config.toml
d_model = 192
activation = "geglu"
norm_place = "peri"
bias = "none"
extras = ["capped logits"]
init_std_qkv = 0.0279
beta1 = 0.95
lr_head = 0.00633
grad_clip = 1.0
warmup_steps = 200
schedule = "wsd"
decay_shape = "linear"
batch_tokens = 32768
steps = 3882
Each number is 128 + 24 x the weight over its row's rms, rounded and kept within 0 to 255. Layers, rows and columns count from 0. Numbers have three digits each. The size before them is the row's rms in percent of the matrix's.

# gate: layer 6 MLP gate, 512x192, rms 0.177, rows 77-98, columns 96-191
# up: layer 6 MLP up, 512x192, rms 0.184, rows 77-97, columns 96-191
# down: layer 6 MLP down (transposed), 512x192, rms 0.173, rows 77-97, columns 96-191
gate77 092:113175115114158114116125115150129127107189148176123157071153121157182159137097120102125119126128161127163127166108127086163147130131098149147096139166137096160078155128119173062148119099149150095130162141163165086152046119114154158099099141112137135123115146146142123166107130145136122122
up77 091:107163117144110118137125088110123135147126068118156097155091120109116136136158108103097146123132031125140128098134154158099106103131128125093153109101074165106121122154073105124121129117116094162114113121108139132147158102087115097140187160135111091133135138115127156154143106102110144156
down77 099:092150117124115108102117103207113110103124130150118135105161144089131163161097168153122112127116107112127138145132139046126130143153119140117079162159064155124094118131106086160140085141110080128126139124138126142111086110119129129136159146121171138135173144149113109142156071140125124127
gate78 096:088099129107101093126116136096122146140132107163117152154114123157104168128083085108118108097111158130086145132133133132124129162146137109130145161107121124126179102137122118128125104112122109114167157122121133102134118078103101170156075131142155123106108112109090127137101112091161080140
up78 102:145118118114154134148108107112127112127123125117079114123121149155124164101128148141119078143174143122154168118145086122178161101149134199163150151150093182152144120134145126106151170091084112148115132136128082132147117128131184129142164165128141151092131170139126110131122117130103149141
down78 104:121159129190179136136117145137126139154128113128122094122144108090123125090124106129116148168154116150132121102108158122179067139150136100109138158124134147143110142122113146103091142100147070140125146121128122080120151149157114096150167159160112091139104125109093120155109102131162145121
gate79 098:124120108140163128140162169095146112122137131120139123105124128134083134117135100100154152166090130144142126172132178141130130196177140128101176122131112126113116118132130147141109132133190151107134147133148139126110184127141186160153129126159120129163118151132175151118166133095132148152
up79 098:169115101098095147127139127081109099162104103111132111123097141148132148108082121086072155165094114111119129122076126124111116130167118112162142126126102141132102116112149132129176111118145138124138124114135118127129162128141172134108127143070114101110107116114124115111128144090146103130
down79 105:134142105183154148123157138088137179098114130094130126128145147107114142110184126145117125138112106116124169127139121161141173082137122160139104080116121115142097140142113124111153166102119113122125128157148125115082122122163151167106162133147105138098148128192151124135119098146129150103
gate80 103:140159133149118150074131111132135077138122136140132155166113135137144120125143134158151155134147148119143135131096133119124136121104112128126152107162152099138139085155136087130155120104113103109084111075116128103127141124131126142122110125112086161124140093168153136144150126110133117162
up80 102:099083115166118172146120108126115156114125127106151113127144098104110137111133141174114190128152146096111121156128154134160118118111136130155137066121136139103072142136115122119050110112142112069112150124124132141134086135138142093101134124102129163128082133151104151179137108072087176143
down80 102:127170121102141116139141080157128100138123109135094118125112139189113097115166096142138133147155175101052114142156112149113117127087121127129144157167103162103107115149167108131116170139116134116128150147127129134086129108159094108141184119128121150099089116137118138122120110143131102093
gate81 103:083123147097116128159144124106102121150140108106132141105065130110130112115103127130125086118122137117110088129120082136135154114144153111114166124134158114123187092089130139126115145103131149098141143148135104119079149118156110157162096142182122122175154162116115153126113088139128092149
up81 101:149150168159128151101103138132136169152126159073111186145128123112104143125137123081147157150118126115138151181148112150107114161130166147108208104107122161109106119116093106138136124114088132184162087120115154139146129114060151095098151101142157137124117130112150133115147136151125142151
down81 104:100114130146107129116174122095114128114130117112125134074107129151123107168170168141101159103082133114126150103133154125141143115139117102114095144137128082088096109122096119138143125145135135104081101114106141155143160106145143147130104121176124105115115085137086123101126130124079137139
gate82 089:116187149131142091126114121113070171164118113131141124114105130129165119115093111153139131158126076119131128129132140120104139100147139190140123148085113128112125138102148139085141145130131091130101139114138113150119120093113111125143143151126141172111122102117104089149110114155148098122
up82 095:140119135156097134125120175177142123105072176111138122142144110130112124107123084104127127139111178106154077106123099115186166229148139148130165147177112121106126118138128113144113115121100160141095078128115130137164118133141093148117063117089101132089090128102131145120125124125094118106
down82 101:143118122103160134161127147130177107137147097087158117138120125102122099098120110088107125103083153142155093107144177122081113135121149150151106128169121089096129084127148162140133117167172084144098131117113098141096131168104107163127140105117113132141132108110106130111104165151063124121
gate83 099:127129137150106100137140097121179126137137102116122132121133081114124077095154136157131162141144087179104140172146109148153093161090127157127100115107119125123109125089115127121149124136095157139094109152150128133152167117092055144104127128107124087133127160125163144133130162139085179116
up83 096:057137120164147135123105164123133151138107114142121169123135091126130142145162130141155135099128123131149137174154099164130146157128077134171144126123114087135075088092099136132143154071147130122094112149138135114120188158113075130127139152094154134115109123135109130143092110124083130148
down83 103:117096142139129159108133124162109130125111163117112126110123114070127092108121143157112164138144068132129141176144158120112150085071147085117131130105133148099137122155150119175140119049120160144109175183130132143131113124147102137144119073098117127114160118093164142122113077136131090111
gate84 093:096149100131090120131140106098106135166133143141151119169129172118152107144097161132101156095170119102126163112125138130093136148131127152149152149133156131119163145134117110137131109119136166084111096137066143147131108134115112154138157177103112162156104130144145103145142162147119172092
up84 094:137116150159128125159131126149103148099163126168147099123174115130118107107116106102136142103139118120132153122152141113130109118139135151163170118170092155141111148141086150117133117107144164126102125115117140114184125126129101132190122150119137096119112141133098095103130148142124169142
down84 099:097115124118116094138145097134160132131102147129169121169121142166040128147150131130152159109077139139133116138147121079159142168130123156099125141125140145146152125030129111153099119092145128094145125108097114119133122092172123091120120102156143144138116110129146135100119058158118113122
gate85 109:154153165099174124117073154132123148142122140139106120167133111185115142119138107130094115111153137158121131112183173104125079102129146152106112074124143130151115137103093113111125134155145107090138083084115129153140144087128142130084133103143131166150148178111118116124131152128100148176
up85 107:121120133122129098103117134182138180171107102127131110116135136138142135131127145101135097128131124115157091121090054178138136128133122158159137144134133138157117172136124116113110147137136128094087105139148124097110110085173132107107117103145130123121129106180107074070122137107106149133
down85 101:140089108093124094136135126123129132165119152124111088134164122105128138125160133093161126133115100124137122082136112154128106113171158067154146090145174095137169149148132155152122110078097110167152131118128070092126131150076103168132134138092127112132126096111113116151132116146133127129
gate86 107:105099139124159145194114146133132147113124129125110136103153175126160127158134174125119121103153156115141095126176112127143114150090141137138140126081169125087141096097143139157083153109146146142151133139145101119130157110159147143107087107118122139104122125110097128173099087155126128124
up86 095:120108142171119130158094166124134177104126124094107129122093204124148108145106195130135104121109140133117118134181164162124113136111157121101125129117144138121141117135093127121137173107117128146096115104109115114116129092131149129110093142103148125117153096125112088179122132127106125133
down86 100:112134155117131138106145131103097128116128130142086120145129179078119082125107133072092139141151157099097130113160111147117131146104141167106106164130141112113144147126123150147099159121111135161129170116109135112141203141144128111150160127123133106153088147123100107145141166142123107101
gate87 100:134131159147135139165126107149100146113139143069076118123100119131126145120114131171161157150146162122135178206149139133108116125131153151146097122107140108102125131118087144136134152113124146155144178119124169122120081172175169111134141102101159121090128145150089168122151129145138130115
up87 100:132128078152100162121109146102114103117106158138125133100158134120148127114115147134136176134116161125104097117099061115129155076151140126140149157110163138114114128109122102112182153183158134097162165133146135130109149163160174150144095103160127142136147137120121096137130103106140114111
down87 102:143145119101146144132142096138116165161154157117088148147113092118154122137123093142127145114158126132068130107096163132128136153159115161153175148170083134156122130121086136105145121152080142122123139123109124138140111105112115136133188114168162137145150149121154089152139136080146165143
gate88 099:090159115140093151136148158169097120104129117141128130159145112133111115122126135128139156122089112136086116115160127063147138161117171084124128134132147131129139146079139101144144111115106092122105158122129087112114150114163155099141099112111109081171114123101124139168126104110135140160
up88 096:085156117157145127125136110086148148118146075145178141139138118158175147124128135154139155156131154144140108088139085107130143156159114114144151163136107145144092117098104097144138156105086150109124158095160128145148107145107120139177151132113131094199109164126149114110145108119150177123
down88 097:089130108145119115121103114166127129125109082139141075121129122151127178164181107156071120123121146076115101128143154135089120099162091139099117085132161125099130123156115122107097163117150119147133161125096097138166140146136147107149129137126126134089150133084100158109127148129150119110
gate89 092:098158091093179117133134133151102168153102097147105132124139160109120090139119180101109127121120148173144145130114161129098127125119148100123171133141124128122090100126139101140118107140153105173142144114132111133100139073135148158108112162102112123130147152108127119094175141147114088187
up89 100:123139150167133069127113077114151140124126138149140117138154133152135107128162169120108097105108148132190107098136067115119120156117110117150146085072150142117124113135137130135106114143102122098152133138118112168100135153132148116104145108085124142147115161127168112109126130119140175074
down89 096:159155150121130131117150147130119121135129124102145145136082124113118093114135123147199112119124114130102133146119186132142116116090131104111140162145140107090148087142135146165124162137170118113119138076083101127140076099092101128148099166115166129112141119174106178115111085169129148121
gate90 102:121177107192190117150143139143145118102106125146183193158126089150191167141140104098111113158117158129167173147136123147142125149182126119178116118113112186137134108098100142115126122138153123139149137123097118132113158134112115096151112140115145116144132112111099152116149155093125146126
up90 102:089121121108089135094194108177086124144118140132096137115089098119129144100121142136112160122089165143166114137124104152177080115154137124142141147113131092140096137128150120080117079139162108133155131113141119116126080157115149157128116101147138135123124121083110089178076133157135147153
down90 101:118153098103131096076136110114175084114118121125137115131147100124094133112134119121115086107112081141093131083159164049117190161130106161111145090173100126121177111119142109085145161135172109142122133141148168121114126123111114095130128151109123167141132154155124160119127146101146101133
gate91 104:073161145140151130139146168165097133110136125161134154092134130112111154100147133186097144105095126124184154188053125151119138146115103171160141126163126122113138158167104148092170152114163162127085108113148136137148104157127122162146099117180128084132121148114160134146132161099110168141
up91 103:095117131111130146115164179158161108128124110112135104125157137112095138118116110140129076144161126118120163126149155146166145102135150088118144141115090156131124126160102106148133164131144099131152097118171120123090148111137078132121127116122127130104136138166119156101125103178120144090
down91 102:133148124116111165145090120119120126169112130138159109135136155131073128106117127119114076147128087145137149119145099170139116128174150129140141142100125134135095118142124078154126099139116100119122143116126109109152151152161134145113114126134189132114106141140102110117115153081144126111
gate92 103:113123133115126107129165081094118124191138137125123129170143124105159133120126132150098146145138128110117115088110130118148116161090123066151107145104141132127077123123147134130167115097110101156122079101139145184110143134141146154112189100129152087161124105107151116136141110162119094178
up92 104:131144172138132084104136210105105114092112111144176144186156144139172124098160127107168151154131139171136117114159106125122151121120135153122151149148119112133125148099132124101133126171117116125128104142099120125120122141107129132165135114134139163119099121162146128142126127115144156121
down92 103:130144128154180124159134165130111126140081179142090199151130113143100156170094153105127133120140114106097136124139102153097090116198200095099119157151099087099135129121130172111084105130099109175086131144124157123157144080115131113106125108089112132126127131112120120124110126149135132141
gate93 108:164116119128146087137110093163129142141072108080134065097134124109140099134133135085114134128153147127102179173142137141099119122157134115125152129144149117179108089110141166159111129168112142154128148138099157132107153133167110078125124131168185096126103095126095148114120125127121113118
up93 109:183114151174137125133150093116114076107199125117106129156130169144091117161106164129118168116156156148168117138131134152115152145146120116120144176119152136114115128154128142120108151103121149108135144153124113103113169121139169127089182167163112135145109121166083129123140112124127136133
down93 109:106126143102132173082121140097099133127113098104125128090083097088129143110097084113109139108131146128128138119129133091137127119140173103123098155087114119127139105115119127125152141155104148152155145164123118188173139096133134135153123101113154090126087112112121122095150149125126105136
gate94 082:102146141151141115107155130094123137131141093096161151082138159117147108144120103143118135134137092130115144123152112091129113108103143174086154135133142146144155135131154093148147149091125140093107104136109163110101111074146129179175118127150107155149105145134086147113126106088104142142
up94 091:105114121100135128110115120162123125148104113151113121149131100123126124133078130128121159083153144099176072122145110112153163146094119127108146159131141124129112127101130142117156104120124111182143113113111092156093138124091101096135156125103167137102163074119164128101129140136134089097
down94 099:147107141116165133111088145159128149139140122172105117160113141108147207156097127136116128125153116086112119161124114110154129145139087096117152148125185134084076170103129141112131157127121079137127157133127150097147133153108106124129145091112141170176146127139151157116116155139116157115
gate95 108:122129107090175183111159150114128142184125131098133141158150145117132159148144091148110113134130145128130144109170141123105170119139145125136149154173159147135120136189098112121108111162161153143106109116170069139152107167097124124127138076144118135074145150125133145110129143111144115127
up95 109:110110120094112162150152101099109130146161143133130124174112125147151094118095108152124109173106121114139159146134146138073187132175153164136124147129122105150122141102146119137149124118111150159130124117139147103123164156168129134147135144134165120129154123117147158091144125154141136105
down95 106:150080117136138093136122093122149117137104170106138104147093105136132133131138136142096139175115111129143127109113126157119144129143163080138135137151121117136090118133116160143131198043141087145139123171136090108115162127131123120098169109086144094105170127102132135131155106115140128148
gate96 097:113120155156152181083138135126121127097158076074106111107128106150127128133156115121162142118103148107124087136116135121133117136084105094138133170161168114165124116139139118152188122133115161103115088125129111135129125146145170102155150112120108147143177112126118137129143124127111156101
up96 098:132141105089122140139149117143132139145110147176158153153120122138154131162116124180111118113155111132132119104105085123100138108173121168152167118094107154092160105056124123129090102083175129178110138161148110129082129113133149110110115144140097114114131125101103127120140151137063115170
down96 098:125132146129159098113087169121118152162101102157161161156087118128159106122105110100111155149091181179103125177116118148105086114148151178128138144119135137157135159097122077110144129128122130092104134102088126126126150128158189133128168087109135117107120103146097111151130122152102172130
gate97 099:116115122150100112129150101148112136075142139130128109089114108115151127146096100153083109137132151130158118164178120127119132160085138147192127120149094108146098097142143132155163157055125125121103157138073122104153137129105156122130095132115136152139139089091136139158083100156121141116
up97 096:158121129112117144144143148088156115127121136107082152139099150094104105166157153112102121150122104116108076072118140133141148143112128126140082091097126122091161111169169134123136103118140073120100127114148091161100110142127105129137127120100115072135130162160101137088131131103151114119
down97 102:102094116161152126116092143171116149163116146136105144121132116144115121106146134105119147121108114069137162130126138165139133137129106159135151080116125121101165113142098163107133118112162099142163124116109147132097122151108194157116132142107089141111170114125134108159161076137159117099
gate98 097:144107138114151093139160141084144119152098079141079123150128092134109109118116125074113090126166089102161105159110118071119189147149124152143139066104152121135142117132115131120117098138138117153149134133131155128145118123103092104149159115135120126134090118106134151118147120134113071141